Part of a small language model's weights: 371M tokens.
Each number is 200 + 20 x the weight over its row's rms, rounded and kept within 0 to 999. Layers, rows and columns count from 0. The size before them is the row's rms in percent of the matrix's.

# layer 6 attention output (transposed), 512x512, rms 0.0174, rows 372-382, columns 128-191
102,196,231,210,201,190,195,222,159,179,209,202,186,231,181,181,201,199,235,168,165,181,192,208,203,182,214,171,213,192,225,188,171,188,209,240,211,200,187,207,209,199,198,186,219,173,215,201,245,174,202,238,232,213,202,229,195,175,251,215,199,209,183,214,194
089,157,199,188,229,177,222,194,194,224,189,176,213,226,226,183,230,192,210,181,217,197,191,175,204,188,211,194,194,190,170,164,214,189,165,225,187,233,197,211,231,189,194,234,195,234,185,207,220,202,207,180,219,220,190,219,224,184,215,190,193,177,193,260,206
103,197,232,240,193,182,174,213,209,182,183,177,194,263,201,242,216,202,202,179,213,208,201,218,200,182,132,190,184,232,169,225,192,187,179,180,191,208,198,181,183,220,217,188,224,211,192,186,228,209,185,198,250,185,209,148,176,194,166,194,211,178,160,199,178
096,194,216,195,204,208,223,208,181,201,192,190,201,224,217,194,264,205,177,168,211,208,197,203,234,188,230,177,208,182,210,205,223,199,147,193,192,195,222,201,172,230,230,215,223,196,210,207,249,144,209,212,189,182,206,226,156,215,229,198,197,214,175,214,190
086,214,215,213,202,195,191,186,182,190,201,219,201,229,203,210,193,206,240,211,197,186,171,208,211,176,214,218,196,177,175,236,182,181,188,220,182,202,197,237,184,202,196,205,238,208,216,216,191,180,182,206,225,189,225,177,176,201,191,218,115,220,172,162,198
099,189,157,191,215,194,179,194,194,195,190,197,217,205,200,221,176,181,226,185,182,218,191,202,182,219,171,200,205,179,178,226,204,198,209,201,193,234,182,205,183,191,224,205,203,196,181,211,245,179,217,189,217,164,208,191,195,245,130,195,149,177,195,192,203
109,226,213,202,196,207,231,190,191,213,200,188,201,211,149,208,234,200,176,175,198,193,197,207,188,195,212,183,181,167,199,180,176,239,248,231,197,231,205,227,211,190,186,222,208,225,204,227,187,209,191,208,232,220,193,194,187,174,306,171,222,236,214,178,174
097,201,209,184,207,173,204,205,213,156,194,204,213,212,232,215,191,202,179,206,247,250,214,224,196,204,211,172,197,182,203,176,175,205,188,216,218,182,161,204,191,230,206,192,174,213,180,200,199,178,188,237,270,221,213,184,187,152,217,156,217,201,195,226,218
097,218,197,182,194,173,212,184,182,217,192,206,197,212,182,193,261,195,181,213,194,188,190,217,217,203,218,240,233,191,201,181,188,233,184,191,207,224,153,208,206,180,168,209,204,195,202,208,172,197,218,196,220,190,195,215,173,168,177,155,221,208,205,199,214
094,205,184,186,192,219,232,208,221,198,215,217,179,161,191,203,242,224,201,193,216,186,193,189,196,209,192,184,209,188,207,206,204,224,209,189,219,182,229,204,211,190,170,195,187,197,210,226,186,177,191,205,219,200,184,224,215,215,242,204,215,231,218,184,198
097,224,157,188,210,194,183,193,208,218,194,209,219,195,177,214,245,206,185,187,191,173,233,163,196,196,175,208,220,193,191,210,183,204,229,188,192,175,204,190,221,189,230,202,194,181,190,246,175,212,191,212,194,175,232,179,191,211,205,177,202,226,200,206,212
# layer 6 attention value, 512x512, rms 0.0235, rows 373-383, columns 128-191
095,201,212,214,168,151,214,217,190,231,220,206,207,224,196,188,183,210,193,198,168,211,196,206,207,216,214,227,181,188,204,227,206,174,203,182,173,187,210,211,188,209,212,220,223,177,208,194,187,203,202,185,205,200,220,227,241,164,195,218,193,168,187,193,210
102,224,196,244,165,197,207,198,195,179,199,196,221,200,200,204,221,228,215,180,217,182,249,163,210,224,227,182,223,210,153,240,177,207,191,198,208,224,169,191,181,247,176,220,221,178,179,226,223,214,230,198,203,187,207,169,186,206,192,170,206,186,195,178,205
096,214,197,210,182,218,193,244,219,201,185,200,169,166,226,191,184,190,170,189,186,204,195,200,237,188,179,237,209,167,253,235,222,219,186,187,186,155,220,217,172,221,208,218,234,205,198,209,220,161,193,185,190,211,224,233,169,218,185,173,189,204,207,202,181
088,209,206,192,209,234,175,194,201,185,159,173,185,211,217,203,203,237,191,201,204,198,210,197,204,183,210,173,219,183,187,225,186,203,165,211,175,191,209,229,203,219,213,243,252,226,193,217,186,180,203,209,202,204,205,173,183,241,201,246,196,215,206,183,185
096,225,208,179,179,200,183,212,214,196,194,200,248,222,193,193,179,197,208,184,212,180,183,232,203,208,200,216,181,185,203,197,169,201,191,229,210,202,224,201,214,199,186,229,199,223,183,189,201,198,234,214,211,194,166,212,206,257,188,195,204,188,198,182,175
104,196,197,203,192,188,212,181,179,192,190,222,217,185,219,214,199,169,157,197,200,178,252,201,214,189,188,241,189,200,201,195,236,212,219,197,212,199,168,213,161,219,215,213,233,155,187,203,195,233,199,216,220,220,206,166,194,211,205,180,201,214,182,201,207
099,194,214,204,185,186,196,251,223,209,196,188,207,210,214,189,215,197,190,199,209,176,245,227,194,190,193,180,220,188,174,188,199,188,200,216,206,210,193,216,201,230,220,186,177,218,201,201,208,211,178,239,185,216,200,215,189,249,197,192,221,191,215,194,213
096,219,195,176,216,167,187,227,224,206,200,233,188,222,180,198,189,185,218,179,204,223,200,231,239,204,173,207,201,182,223,191,199,194,209,191,201,205,158,182,200,191,219,271,213,225,214,191,208,211,218,206,203,195,214,203,164,170,201,193,209,196,213,215,188
094,189,192,153,233,224,204,195,212,183,213,187,180,217,162,202,177,156,179,187,207,199,203,175,199,193,202,242,193,191,241,182,201,197,218,150,190,174,211,211,204,220,201,206,170,201,188,178,199,204,155,179,194,210,225,215,182,220,201,208,198,219,213,195,178
097,202,220,179,185,190,180,184,184,204,236,203,188,200,187,209,193,222,209,187,190,192,178,182,231,189,206,219,215,229,187,232,164,183,204,163,185,206,206,205,203,167,192,194,191,198,164,191,200,217,182,221,218,203,212,174,166,222,200,183,194,212,208,175,210
098,180,206,179,223,223,192,200,200,199,185,183,182,196,224,167,183,177,203,239,219,192,177,221,196,222,185,206,231,163,227,219,217,212,189,210,186,213,214,212,197,212,216,181,205,168,201,198,213,174,182,216,174,223,180,181,195,179,194,228,198,209,187,204,207